config.yaml
num_hidden_layers: 15
hidden_size: 384
num_attention_heads: 6
num_key_value_heads: 6
head_dim: 64
intermediate_size: 1344
vocab_size: 8192
hidden_act: "relu"
norm: "layernorm"
norm_place: "pre"
norm_eps: 1e-06
positions: "learned"
qk_norm: false
attn_scale: 0.125
bias: "all"
tie_word_embeddings: true
parallel_block: true
init: "normal"
init_std_qkv: 0.0223
init_std_o: 0.00408
init_std_up: 0.0223
init_std_down: 0.00408
optimizer: "adamw"
learning_rate: 0.00078
beta1: 0.9
beta2: 0.95
weight_decay: 0.4
lr_head: 0.00413
warmup_steps: 280
schedule: "wsd"
decay_fraction: 0.805
decay_shape: "linear"
final_lr_fraction: 0.02
batch_tokens: [32768, 65536, 131072]
max_seq_len: 2048
doc_mask: true
train_tokens: 422300000
max_steps: 5762
dataset: "wikipedia_en"
Each number is 500 + 50 x the weight over its row's rms, rounded and kept within 0 to 999. Layers, rows and columns count from 0. Numbers have three digits each. The size before them is the row's rms in percent of the matrix's.

# layer 2 attention output, 384x384, rms 0.0155, rows 209-383, columns 0-63
073:556452569478480490520523511541549450507508532494507451522459561412477431551486550518484465461488548530558460431440449548502471529441468504473448482490558508480499514502521504474525485530519538
086:479503493510536411507476457515451496558485599576434535520458567493529477454545476506466566569447448458472495466466497457520464472529564485558466501542471505555536473529427527507549432399448462
089:495478527509487483523485522546503476516512528525540506493482538499484463522475534523508469504476485478533496471446463522491484536497495544544434492501532500509492516494484475478496484481515524
063:532540544507509517451540527509474529476477546515467490514492501530542543496536484510498497527529499453507471500532488526521505445491519497564523481473521516523601456522512584447499413549492473
087:430542543501461428533470551445451612503453512542483556491539519533571490483519411514519572521490426442421482486515545453438515494553591446548510570601429468566541441514500535526488439513451454
098:450524423530477489519496512520526529432538493455525508500488477523544516519494502494534516489522474521459469493485509491547511473550493511508526486526501475490519502484524526521517546586506486
074:521467481520449493460538451550470482551488489511460548513493502579530527421494489446497585508533449429436491505520537444541490429537542494507532466498484500528532527509469496510497514415438443
101:480487507470497405500517506504479531531461591532481548483460539495527441464497470527497555537476433475506474438488485472509477514524547486542465531574475459553479509509472460531545503419469482
072:480521480538502494477569460509481481482517527507523509535484512508510468522522508471505471479428514490538481486470532530539459478485512556532526482507521489522466468540536480532554504513536553
089:550462520477494544450473479509459503526481572522500436469514501492530449467472501491457447548466566449601506455470502579493480528425482529589475468462521558538561499524462545416490395440500546
096:483456504480485533549506500496515503453526465478557507506516483446494448552467520504541480452527529563533515523484502500511524515466477516460510483468495502447424513535540430545510504545559552
109:518485507489438535494530493525523521505545463431481503499551522503553487550542518514476523478512546502497482493494514484512456469450477492445474518454521534492485523530513509494565468550524486
088:489489517520469540518501497497533494482528461451509503471498538485475507530501530500486491472521524528493496496509472479498507514493467488448483498470511529475464532486505484507470494523514487
081:507492544509502448595523556562523547491489561510494424452481524431516504634473549601512482542581520542557472469492427559518527545458486489498457480534513450513528480479505570458459438637540543
112:565469537504474546480508509504497453534489495509509445523470507471470521517489518502461443489536541530554552542528479523496519525443470481487518493462517506464513533494483511448474489467526548
067:502477558454434459536539542499519526485514496558566496586514533405464435571535527541530457476443504554522478518470506500530486510457502521475516502535545494477459508609529462533577479516545539
099:423440551494499470586549550546564481450539482549534572500471523477498473547484546554573549467500444510456437463509442419509489491566508527467435500524557468486468536497561425561488510548518461
072:518491529469495525461473499483474534532459501498543520531530487450510495456518451474485520438502519469537493554514569513507507482452517500500526496497475536520436476542503429525551531460504523
075:543488479549493532488503501495514435530477472467483459536463473563488556500508459429487499539472523504505573522516500537530489519477496491470529518465484516489514473499498526469541490463491489
087:468507496484510497519498490464496481503483476514532519457487509509492463486494509491512472505487489552473563455478487475485472523510509478457481521510458518481438515492491473542498543483523525
072:448547389523522494491489468484521458460519535429490507458473460585522516476507504466534459572507494512500552450488474527499508521550483447537494581468494492479502544421501489501476546469510536
274:584504503471488525377497493465403558573418580531459453476527512557585508425514444471410483584481558413556577499544559578508488507407516434585518528469445527540558469563445557441535398403485539
101:531531477453495563438481507435494522503465505481473452494540457539567525438510475461465477521537553480517584513548569540490530508459475423522565556428447539514530541496487554446503474481498520
096:436512506453433549464488503459501516462482478515519540524511514545554517430510465496547492493536514492470540489536568486521509471530516447520532532449461531481507447540532467529501482479523523
061:553476515548561465561553455609535451494528538560553496494492531462445517543466529476527441502456503521543434488467468543529441470434490557478459458491564504420465431534524453496518472507550531
143:504528497503490464476488510464450511598448565475420471503501518535530509478511491487412544577485488448498562507516493487491472530510502466568481512543481494587556514482412566461492473441425468
112:461499523515502440529510516498499517504476519514488538533493528480524484522522454533500559506509452473461500499525499463479540493500557467502489522562471479562466508498504471558489503489507474
072:577461546498501541494487504497485476524457558533509456431492500512461530487456528500495447526532543542580517470521494563415506543455469480492495512449467539474488506444473508450480461485505549
109:510487477486473521457488493481500507458542478491463497503488478519538545479509520477477513493530508470473489539524515504521501444513497509497540474455528517483533529510513541492493546518507501
046:512529553541477499483474528463503503564433497554547463500477559504493525502455504493468413498476533515505579501499492503501436538446504483477465531512507491500457499487498461522511488457548528
224:393528419521468389565488476462487517498536498439451601499507550548511483481540474465509613514417391488397440459448502376537471469623542507512449509602496451565501524485465493578524549473411400
099:563500488498515485440535490524431486575459598516476453488451538536531463470501486515473471570455523456557525377482485554516488521456527499573456532516511482548559524505443542450491427405474518
100:543483536532543546547507491555570445457527467519600431497462509399383442578455595520537390410454554623582466490445440558481467562424417557424463435469578514393422512456554458478509548589602575
079:527487565483474559480495524505494501506462490486503444514492483478495505516486531534483453483557576507543554513524488565463515544457451450480474502442510574505477551484484505473507499480519544
208:501491529526523450576521513541463443552523538483441502521442532433429496528490547547483547499509454487481450476470434458486523499537491553517452474538541454530529545443438537496468539520443455
076:575500492494501559437491474457500473479509410463461472563533498530500521440500516498453494450522549469463521567493544537515535443454476511472556499439490541472530551473539561486470540547527494
095:553525479514484532538512520520531482488571471424480424496503514500478522559540574515502429497527543556536470503490454548529496478452452524458483492460545466477493562447504538468471544575539502
071:594463472525519560470506496509503494539512492423470433447479484507482507508509529474441489521515533513537516473527483518436523539450453513473480504462493488484490561446471519457490511500482506
113:447477539521505475595524515569579500431572421502508558525499479430445539578469516571572554415559442563421406544515477407516542443575512534409506462528522459477469485463559463561448558588516434
076:463497545500511472549502530488514496498508412529498579554493513481428512547497475486543547455492441542419460566511493399492499432551523538416504479541495484499441446498525468573513505532481427
079:515478423549511482491567505537538512464551529464497467479439462476504471499516525522510447495515493545572449431518472542530509482514488526500503503480516445483459550444492472512499596478539528
064:486493487496471475455518549477484532522508550512477559523486518486499494521548475502461544517465453415496450521488494466572481443496537553561514495530519482550526517539488457515550490474454437
069:522486538454502530506529511463469490476529414531507544538507489475459527550488493494495542453487482481456474565532498455518485464435540513461537512510546511498498478556548483553491473553500463
067:505549452528521480461457471458443553516503485468432482491512479550552540440514439462453559542519481422475510593538552482504512475537532477544502497551422475560599485505462557494493515481444445
067:528485406586564484506483444485475496516493520431489484479444512531482552479507483439497481496464512536532536468524548536474481498473503545482500531496465511476429498487475484525482580476517519
079:473487541509443501586520547507535540486513493496463451458533497459542467610482532572494532532573510515480471513508444469517531515531476456504454515522546477502572484478495578448451441603494503
109:513526481542526508497528498485501525465496523479500502509510497537523520538551466477523470520500502544516527517537527550502475520478490480472510504504477478474448493524542463540532532508536541
077:472478488505480469533499494475489501506475497512516506503473567499485463503503440519512507496471476492473510473497508481489534526528530474495461530543462452518452515492489440551483545441487492
074:501513469493489512498505476476491500467521475438507494484511495520554508521510535432484466500485535531525523496492491537480478517447481494483485495501542509495443526502505490545533572544540562
086:461507582497486522484459568453477506526437466553499524529505535501493540464498487523507536491575488457442545566522497457469515512562525454508491543512461523525548483517486527486444459492447467
068:532520472472468476502516483551488489463526545486469473500505539461494484523540573526495519463505499482467425513485454521557506433515438540529521517494566490493543510544509554475544502599489496
066:534463602477498457546503555510509490549461493558492451529512489467497502512462496559469498487557487495508525519518510507444505529510517494508464478535488487514527481521489546451494487521473482
074:485499530446413547488524490516516507457565454556556596563519527484534439528543514477531521454483497439490435488477511466516483420443523559506519486455557556476473502569608419518580427490554507
071:510534568524496624442492537422528506507452420503592482536537492498480502470505491497489417455525597524510607558544521537449541567438436461448533535431482544437450494517564453500468498482562590
087:615491549540519556526520508588499445529510564523483397514505512453425484548503536536482431520525578544570463495465455570525493505424434519483503450416535537430553477476471588406485468524519541
151:428515559470437496469463551390454575503422478524463555519566499560562543425511395498499560538547483432430583547558586439477555513557552406527540567521404529560523445563484489544481444427426455
099:544493428529553437468510462484418498497525542451423478449482482463482463487481500508457516503455463485497452474460490541460503502512493495541510494557492447534518510476470553510508567490464470
090:444505498503493504536528513513513508487496525546460538528484491500490509540515505481538578508494466451469487531517525463545475490561528526535507483506499494514539471559532494522521465548466480
245:390508501497480481586489506499602493380555399499583586527513486468465510558485499494617502401498453588435448534495495426487496480574514530401507490530510478439403474518607388612503564573555492
080:500455489501487473562544453580542439486530547517549500483490465460458501549449552513523457484483498527560455480426447522520465524485473542520463414486570484457482480500522474479504486552542547
085:562472463504500587483523522523546449484537507419568402513518520459457470557525588516482343475481634604637569483464457653507504581364402514443472514389567512401399564474525460466511564519643661
085:513468497520499480509540483497504471534475556523464492517496501535511499484509478459493527550424482498487528448463496500511489504535510510545494519517527474515547483553468544487536474490455461
104:536474509468461561461502521464538545454456477553607451535508510510547464503533452469510382490495596530584547515518531605521533515384512470486501517471491514437441502566570436477521449471618605
095:490477534469455495439528497517501541540454548600457558513507483579577551423489417482475587550497446387458460537543552460561442422495577479549559476492469523550549447582503502487548411450470424
070:440536515494467441513507482469490525498543512488484546560500498461498498502557495476497537461456457498479448532465529468560501446548549537519544491533517482531452530551492456540507578498479491
087:576466540483532541500474480519489439562468572513468401482442495442429478525421585530472465536470564511604525475465427560521498550433433535522472476421553561491553511456452560390483403508492536
077:528524517510498549533471509488543459484502507481586412443466504497483454604487532500505359535509578630593557468485457568455476598412420459447452506473510514424418572438542468479487494523608618
068:498494495485459536466495469506470540519495500497497486468547490528555512486501487463466506530496532441531536475480521530498475505448519484557491526465507546544541482529500518479490429468486526
253:561499476512510483448508494504416508592478584479411457492481505494534501465497492507400531570502510417531507476499478530499508515479486494592493496505497491571585515491403590438496484458440488
098:470525468483464449548504489503543490465562472488502492526504480463468433544508540507536487443432469527489437485445447467525510492552476548471476474542535459490512539489523508499507519557497477
098:507483537477493458501503498528443508547520515545456526505506511455523473467520527547460578496516462425480446499483478466506503471521544526544474468533522506544557522495455547488495502489454456
039:561471504515562555516541451561516416541489485471490477457432505531378561533552533476531460476477554611504556424522461527426474519480430555386489510440523510468372535482504436572481575496526522
154:569500497431472560373473504420425548554413533521481440485530451564598510424488442451422446577525585424564602539544565593516489521395500410563544520448435553528557467545462553435533398426496558
110:516458526491531545538478468551559422445550493472507449480481493452440482575493594498526459479486548571551474492483447541464478502495421548460487443443574541432471529486538505475521488610543536
108:461498518494475508545513514511572475473520482532554525518465540455475465537552531529550499440491504542518471462474482494545500499492511529445468522496516491468423518533537417523492541529554530
080:496502496527531454475504496458460542520475515545433570534464498504527553458509412496487592517509436427443485537511534448499512448518617503533523491548451456565542468530491499567463521447463435
061:459506489449510410510509475475447484470516458528491516560512491445503443444539490504532506451422455520431502531446562492499509482567522573486516477541506466479483497543530518531569582508483494
084:467523505497494474527479539424490563520472450491493516486515491502562516488511438510488524525556499523458538529554567448477549498508535442458516533546402478519482508509468508520482515484482473
075:539502479486508505473501480539484515477527472472519520531543472503530556463512461504528496451530514479479477528484554509492504431468541530490532474475467533485483457525538478518491540475495493
080:491508474531550480501488471516509478505512478452500493518487538478480493479487532520485483460484515515484471505437450539501511522507462544501474462517506469496478540440484511514504561480494502
077:473490482534495527519561516558545496453498511501506479516439495490500483584538504513496493511523528527513492466524409527555491490499470486490494482476517474480475530498549486520537490559540528
094:443466482513516478528519493530517497457528489542521536493500476542511521491454495482555510514523472503473489519510487466494478477564506522508500481519482490493510481506510483504470478516488478
068:489502468524497517494503463524482468537459541482469477545449519503499519500544501471490491519460536492505525498508494521511474538484465505524484480499486510520492516563485503501562514422486537
049:525501585515527566478459469530451446550503439494508472550572507506424550475439511536500500460525525488474538596492557498505486481460456507452525466440500568443504447512493544448480449463472494
060:483508529471531496522494505501474484475482546544527475520544475478445461534481479485508473524437493527526497555470525521482494545531460520521523463513503493473512416521508508472529461530510531
105:515496503512475503466496499472471540542454498540511496493531523539513480440520470465478485536505500490507536472500525495499497520486515490506476537506450512497516521513465499477510481393490509
078:480478485521514494520542560530524525507491512518534525483480479472487458504525504553525503486538476473513443502540454476517566487523508498511512488518514474501503525433501471480480477519500486
084:533490475497549565483506455557581387406563457479591503517474465509451563519474574465555417449493551570536493488461488542496495472442442531446526440400549530402442521496601447504477523579588559
076:459510526481411466497423510387479598539462441520488519469534514485535478497482452467486562507518485462464520514475522472447495553521537496487440533571478515548498471479504505520485481461476463
102:521510487504501554509519494509563490477533494461553465511478488469465496540519533487528447452503552544566488511520488543527516511434478520473513517442507507444446522498561449483479517513571545
073:521473514563585528580555457635576411499533524500490424481454496467380505610420624527549432472504520588528459457470407544488491516503439572456433456464590478437512548430533554434414487622542523
078:487512483496489481534483539506474527480554498450489507443521485474461519543521521503526519489464465546490458531500512484499505472509479517463504532514536484511441500484515493561512521555490477
050:513504464470472473517501520452506595498502487513477456572500480453533476497514465547438540472543491497514480570513550498499546512512502527498543484551449450543487489520457520495497544552488494
094:497488501534516466484524522501488513533485506519433531498479515532484519429502451521504544533500461448448476502512508469511525455540552510528503495513458476536554513494457535500479503435453431
081:514426535475523533498493458521520458510510507513509487509501494479463427506444533502532477480446534525540524472453451502478465561482441508484454435448534571470481517507516486474533493468515550
105:528500511498517485502447470502455496507523494474452503478532486506497503487478507486491532502492476468475478508446518491513481473505507509518494472503500514524532475498484544507501495513452453
052:560520451476553528421511465473445504520491549490482508458450471558491529427501445427461516527476472477549496516570548513488506510496521506543583490440452532515511529519434508459504518456451453
070:579504535547533553441501488511464465543481480568508501544517526543454536458510485437491499464492515473493505538521532536475502466450517509503513505455487526475499474522528479510479490463517499
099:501538390481486550446466447455484528510539406422471493485568461626593566439496512427479508526521533478424518546482584495550506447512501497473543479463483516491550495491498563476469514551484475
089:501483491494522407515523513504450520565470558529476526482508482513508479458483466502477558549473439466476484464489504448517499493535556514535489495573479459564523469494444504507512474413415450
109:504479543549501551485523510499527493514431502501504433500500496515516518483494502511482467495522573508543560506503523548466504552477474451493494503454483525474515493500510515472491484493516543
080:528518510526540549555539517513551467462487486516530453494469478510430506567497510505542431543484513594533531520571481514478530533491451487426488511488505497428472522460530494468495469515516496
093:527485471532495492517519489532493460514542447469448512474472485516479562527493521470491544515492463497460488528549478450480493462537496515442503506496542463504522490510493536509471518570482440
067:467543528472471467518420517440457563470505472435476491461541505496582506464525506513486534505542480499444525508465558477498507499537492412499510536523451519521531505477468593504536513571473489
087:437483572499513454570504545506513501501475509574518546516462524453449518560485519537536519505528449551482495521523465440483539531542508504468504516546485475504459502494485452533470506515483484
077:537529525483532508465466459450434502506471513538498491504531524524522515442512465455498464521457516527526554506516569512439483519472503465513515504508459547509487468516464506511491486434464518
092:480518509451521533528455511450530503433532409516554510517525512494469515532509503492551459448504509577469506521501521488491515517498491484431493515489464534438460520492561483527487504533552511
058:536531486441469549438480503542524478531520521507522515524499445484462514500514531510520476444499504477551421450470469513590502443473509547518522531436541514482466508501517434478509488444521491
066:528523566491527505475489527522487503541473525519508471513486519466451459508505530552469467501493510484500493477492440521464553545484490499525446516527531453495515522444465503472502499434502508
072:480507442496476549455478507489473485491551481471473551488493433567502526431513466464502540502517471443454478529507547445508522446544473516529545486466477548527525524521501503518519526489468457
076:482511492488539482446501514458463528519446512544441507483501474560551530410460444471495532534501485435457515544548562516505508473530544460557533519521453482541578439530493559479483477485457469
090:498508493475481562428502471461462528472448458509506499483554470558581496390525472478501501545501530450489572507506576485511489497510478441521516477442449588498525525528492505476531414417468494
064:485488491529548515482470476497488439509527518514530552520494546525458476442474493478536463500455486511485536494471524495436525545524518525518486491475490535478486526491482453525501510402505511
065:506521513579511528531547504524530515456519431432512474496440518464456561565477507523521476422558511527473463514480477510498513453500481540457499466488532492460490458444560515492472544595542480
108:570523475504501580479498465501472488504497493446483440455517457531496534523475501456470464528520554533533553531542506543467490512450424469466530492440496543483495489489506529472485477532507513
054:514525520473473477502500559479488577435555500484464501450544502448545504521534492553530483520569492493479452550516485531531506482500491462484505522521502473509496474532512517524491505574536485
083:491492475477489466549492516488476513481531533489522472491533473454496446538480519537498474488462497532544460479456491527508500514485480527528495467535523504512491476518496520492513493554508550
103:539490526514498531533508531518516466505496505461502457470489494477465518535477546526514468496530534525536535486520471540465535508469468478482477537482516488482506537444509521474461483562512503
147:552477511495552518517552459563537443491521510563534480534474491479417488502489554528536447485466506543546454502497486535527472474478500563470527423450551507422485503525530478464497499497532533
199:444488515472502482587516517545581467423565433522563545524479508421418453585510564529580508411489453574468422515476465438518486481550480568425486486525542479454433506495574422553510552580544479
158:499432516505538467564527477572504423504544527534468507515476496460421498537447554523537538489484454508493443501469448468528488485545481566509495434499564485504533510499488528498490496548454455
080:509482556486518483504517514517449537544465583548505493467504533449467456492459507536486489526488513470547499489496506550417519551478535524569428483520512512547525455524464518486497462489469528
057:437480598504431458575539534515512524518450483566507501517500516495529540527463487525521528530584473474456532555558472451505505492514566430527487505533487458527571454521521543460472396508470460
069:522539540507535509439437533455490559479470439518448497483584454536512614445464425521491511495611486468390526564538545484459585452549535432495544516509432513506576461457504591484434485490458432
112:414517531499470422500500543469464532508455497541442606539560524535524546414531409508519628500536388430374481541535581390484537446616602452541516536576449483582543454522483502568483492445397381
072:464478498515482517561520519524514479497520520492541494504548510477491444521492526544511450503473517532546481438420444524510515534469454489501491493502538516494466512472491478501511509472518585
167:508518469505513459458500481466368523602453597464386497465492504550558512441494474465414588611466471399476533475494526473484493534533510470615474496538476503607617481506365611475502447442383447
072:457472478461473484462478495441465563489496466562562580541508487484547511466468449475499551462499463467477473555517567437522506461510565502521565477553470509543483460587511442556497504500487464
084:500506544506469503544519526527551510519498522523520466502504506454486496570521532519487487483517517520556480520537463524514481526468490512483503508504510481497465495512510460479500516541522542
107:414493545476499416611524549529523474477540504518487577527490521434484474541449508591553609495517404498423436512489471380481562468593537508497464500581532447522503482508522466556457498545451435
081:510445514514469487544528494544535500478545499450495465499521485472519445593474543518480479482505540516542470483445458537500487525461450513496459471498538491509476516488524513501518501567537539
085:474490513473517472544514464547508498472583488530466541534570483469527483577484546515521549508483477491465427552475485469574466433530508551508498469508546487499540437577524511505540459597495462
084:471498507517483518511492503494554470500494451466550502525495514494473477551507527500512486471489532541500516495483451483518491530497485509473471527503539485474489527471535486493510505516526520
117:419462544507512464607515501558527458466558463506503563542483500429431488564481555536542593451493421516435424497481453415500501483584494578477487443537558481501496503485520483563488538586482440
332:393505490503515486597496498513594471382579412487574577512481499469438485562488527499616490417466455598447443517461477435489498492571496550410491479523534487440400491490591397609500585580549501
136:483491484509528474536515496545520451480537512499469510503464496469475494534469526487501545512491447507484465504484432464515473497555488547507516462508557476512534495492494519496498530546475459
063:524510554482506563449494518474464495531479499520522534482536475492483539451491489522522502493526512449530526514527531503478517499452505494518545480451480570501502502518528434516485431452508480
070:570479514541512509505484499481532483523478488482523389464454530439472471530472511532466377457483580564593533469432459566436528577435467465469477471507492509469485561422474519405436549504557579
100:556492493498501534475506487540551460525511532478520442512437514415454466519523556532463441439494556538592485449482426570509500512428456565494500481462566503461452562490496470465498567506559557
068:483478409507544448483478456515483531479492536486502479431527440527555468477493467455495508498463501489511471461443530537481464497505506508517486483536484498512484465523488509516539514531510509
239:458519498492491513487480482439540535448465447542579550504520518544536538474496436459546478490481495530468537519532555480479494488498556462453515538507450506464456437544569434542495463467549514
069:529523472464497523458482508434481520517491523457485477463534529553578499477510491463462476520509522507524563475528536511440482528458499432503517585476481557515493544499485514496486454459504515
122:462511523473487512459503497474489509488460519552506514527476507472532502477555464495488496488493503465500503493530519515487462489489543488533535491498488510517503501569527487519535504501510545
061:539482513463478504498535504532427520499512521569516543510491531474536480498525507521512525489469476453510453443506480497544477437454534537515517527481506486485499476591521473522549428488525499
069:520478456480496565451485449469499468529484445474468484497485444532451577449487485426466506504475528511467569552539542514500499532516456510478569497445490526479511511531490517459534544481472490
078:446474525518549493496500504478526465472487442574512565539452514499453519457487491474524552492467434476444497533541494443463480515574544532478491494532484492501497477478500462532493513468462417
096:482500481508486488479519506492503511471541437508534552512500520491498474500502499493518488431504461491469459518520507474510487460513532529475519514518482479497441514500537440540504565497547478
087:524535505462457562497465522470553495481526440405526428473549516484504459551532574521494421481506596569548539467465477570466501539437391482426488537455535526442456528469532518464518508559564575
063:535541556483510509548489484532485497499516487522494421470536508471451473564504559525519458530520528560532498488507460534481516529462470476442468482479520528452511519451497575450496456542513514
072:536504494436465537453498524453485540497485394538507523555545517487541510440500441496463534464521516463462489557517561487481516448451525511495532488505481568501511457551518528513481462457517489
093:522479526528501498492505549528502543484476514516467483514488514477512530515493463532488511509566500471494491527548494511533506482503528475514504526505483476523541459508506524501503515512493492
082:525495495455472500474478467470500498499526462491509542506493525517489419494582504462497547512392472507482494447473519473496424505491482533467450507502530534495456535531501489511568475473506467
075:487537519462524497457518485480500524519459544552502551543476538537515537480554419435495543517481462454488487499594543450491500478528567506531517547508447514552499480577506431534500487404487471
073:545497533533521474513557538529554500538500584445469445475450517486480502570507516557463476509540519491561454419484431556492488517469485470547451509498545479515547509446482544425478493518501533
066:461525462497482480543517498495556518448536414437485515516524501501502510535521490493504537473527485529443489492513476419538503492563492523447477530523491480503505476524526506536501512561495448
086:454477543500498467573510533519503502473535498474554513473527522423495482553482535573535493476490492552498470500461449475453518507512484498470481470518532484481467491492511478514488492557537528
077:489488570479464471540539544492530548528502549491536479468511525430539416555491541598483479481538523479566472443474435512495525571432475455544464530521507487536489546438501463470503451512536542
086:487475515501480502514514483539494488473532488523501538482489471486476519514495504537522510489517472504481456503533508482517501472534501519487511454504513504496476473501509473530512508529482484
087:523511459590550566497536461555518455483520525451542471508477541514471542539522521501528401490495576566560521480491507581488479511441472527468468488426520491434450490451556460506493540534577587
059:506516493536538482451506463477517514445486456525546552508514489524529554445528461448537493465467478478441493508499575498513464497481524534491527477493480500459500473529559479547503517484532509
082:546483534523512518528513496571526492515519480491512469473501513451433489543456559530518499470541517519552462499492463501467480504467466537475455455497552495474490491459525488459467483521507511
077:471485483470468551476482480473520490516509494481559502524474510478499420489518565492484495439482556443536514453455478521512480516437464518537482500449542532506510566502533491447542456486535582
092:521523521536550550535486534554568432504542465456501442498510491502435550535450592538512464467553553525514513531453426515477544546523406522484467482444560493454536506413506523430428526572497526
076:467528508555473481529483520457502542503467463491483516534516523505494575510496455509508545474575484525431527538530532460444527496526525464470487553551452463526490470489498518549460547520468473
064:466491531489522562410521481501480507507454532520489543500514519567534523425535469506500539488537533420464506503538553502520507456535502466563540575445499537533511473525504493459525459435476493
070:502491541467531473567502554532504508496507508483482514516482471413478508575481522597524494496527486515502479543479418480486574515491463506476485482545532452527483536515517487534445512538506475
067:535536485455474624427461556452513504574476435501542501529493505510488522458523504509486454446552579452517564551553528494528561516456501478506544541406506579471527507549496484449477476421500514
062:494528481484503512510461514486488506477500505495493528476515507517527476524491477519492509549510455492504488512518452451527484498512501514520515487503483488504532490501488512471470422480497481
081:550470504473470554512556466581548404522570501470479464553492544447458456547512607520492508469447511500532440480468423522515472490497441571486492443445627536457540548514516543429514509540504518
096:502529467526559427511479499486474522504520535486471525457471529519501489477514467489503522530460444500481472448474481500506490475536546501501470506553484427527480484459466489550478560499508472
065:451536489477485480518514535444493527507469510514526492513499507467500461482511477519560487497482504556508529479495502516508494544536534484519478506542472498493488459557485492509472498460481552
069:523518513485488491512468481452479482473518482507505492483523531528499501479497496466471478523461496527510546522468515490473494503498506500499540511492482518466484502499497482524471490495518493
117:541519483483486530401512518463436525534451547497465452485527483553586523439532462494440482577500559430543547494530533578522510480418504446570546527459483534536557484518471564436513424477484532
076:505470546535492503468552534509531498521449478554474512527461444513466597498468455510485552492546474436464504570573507450529480472498556465512564473511468457523555474533545486505468445468480417
176:403497492530514474595523494536594461407563393501552588544460514461425512553517523519610537393498431580413406499482469405507509453591519557397494474540535464439407512488594409598477598578535443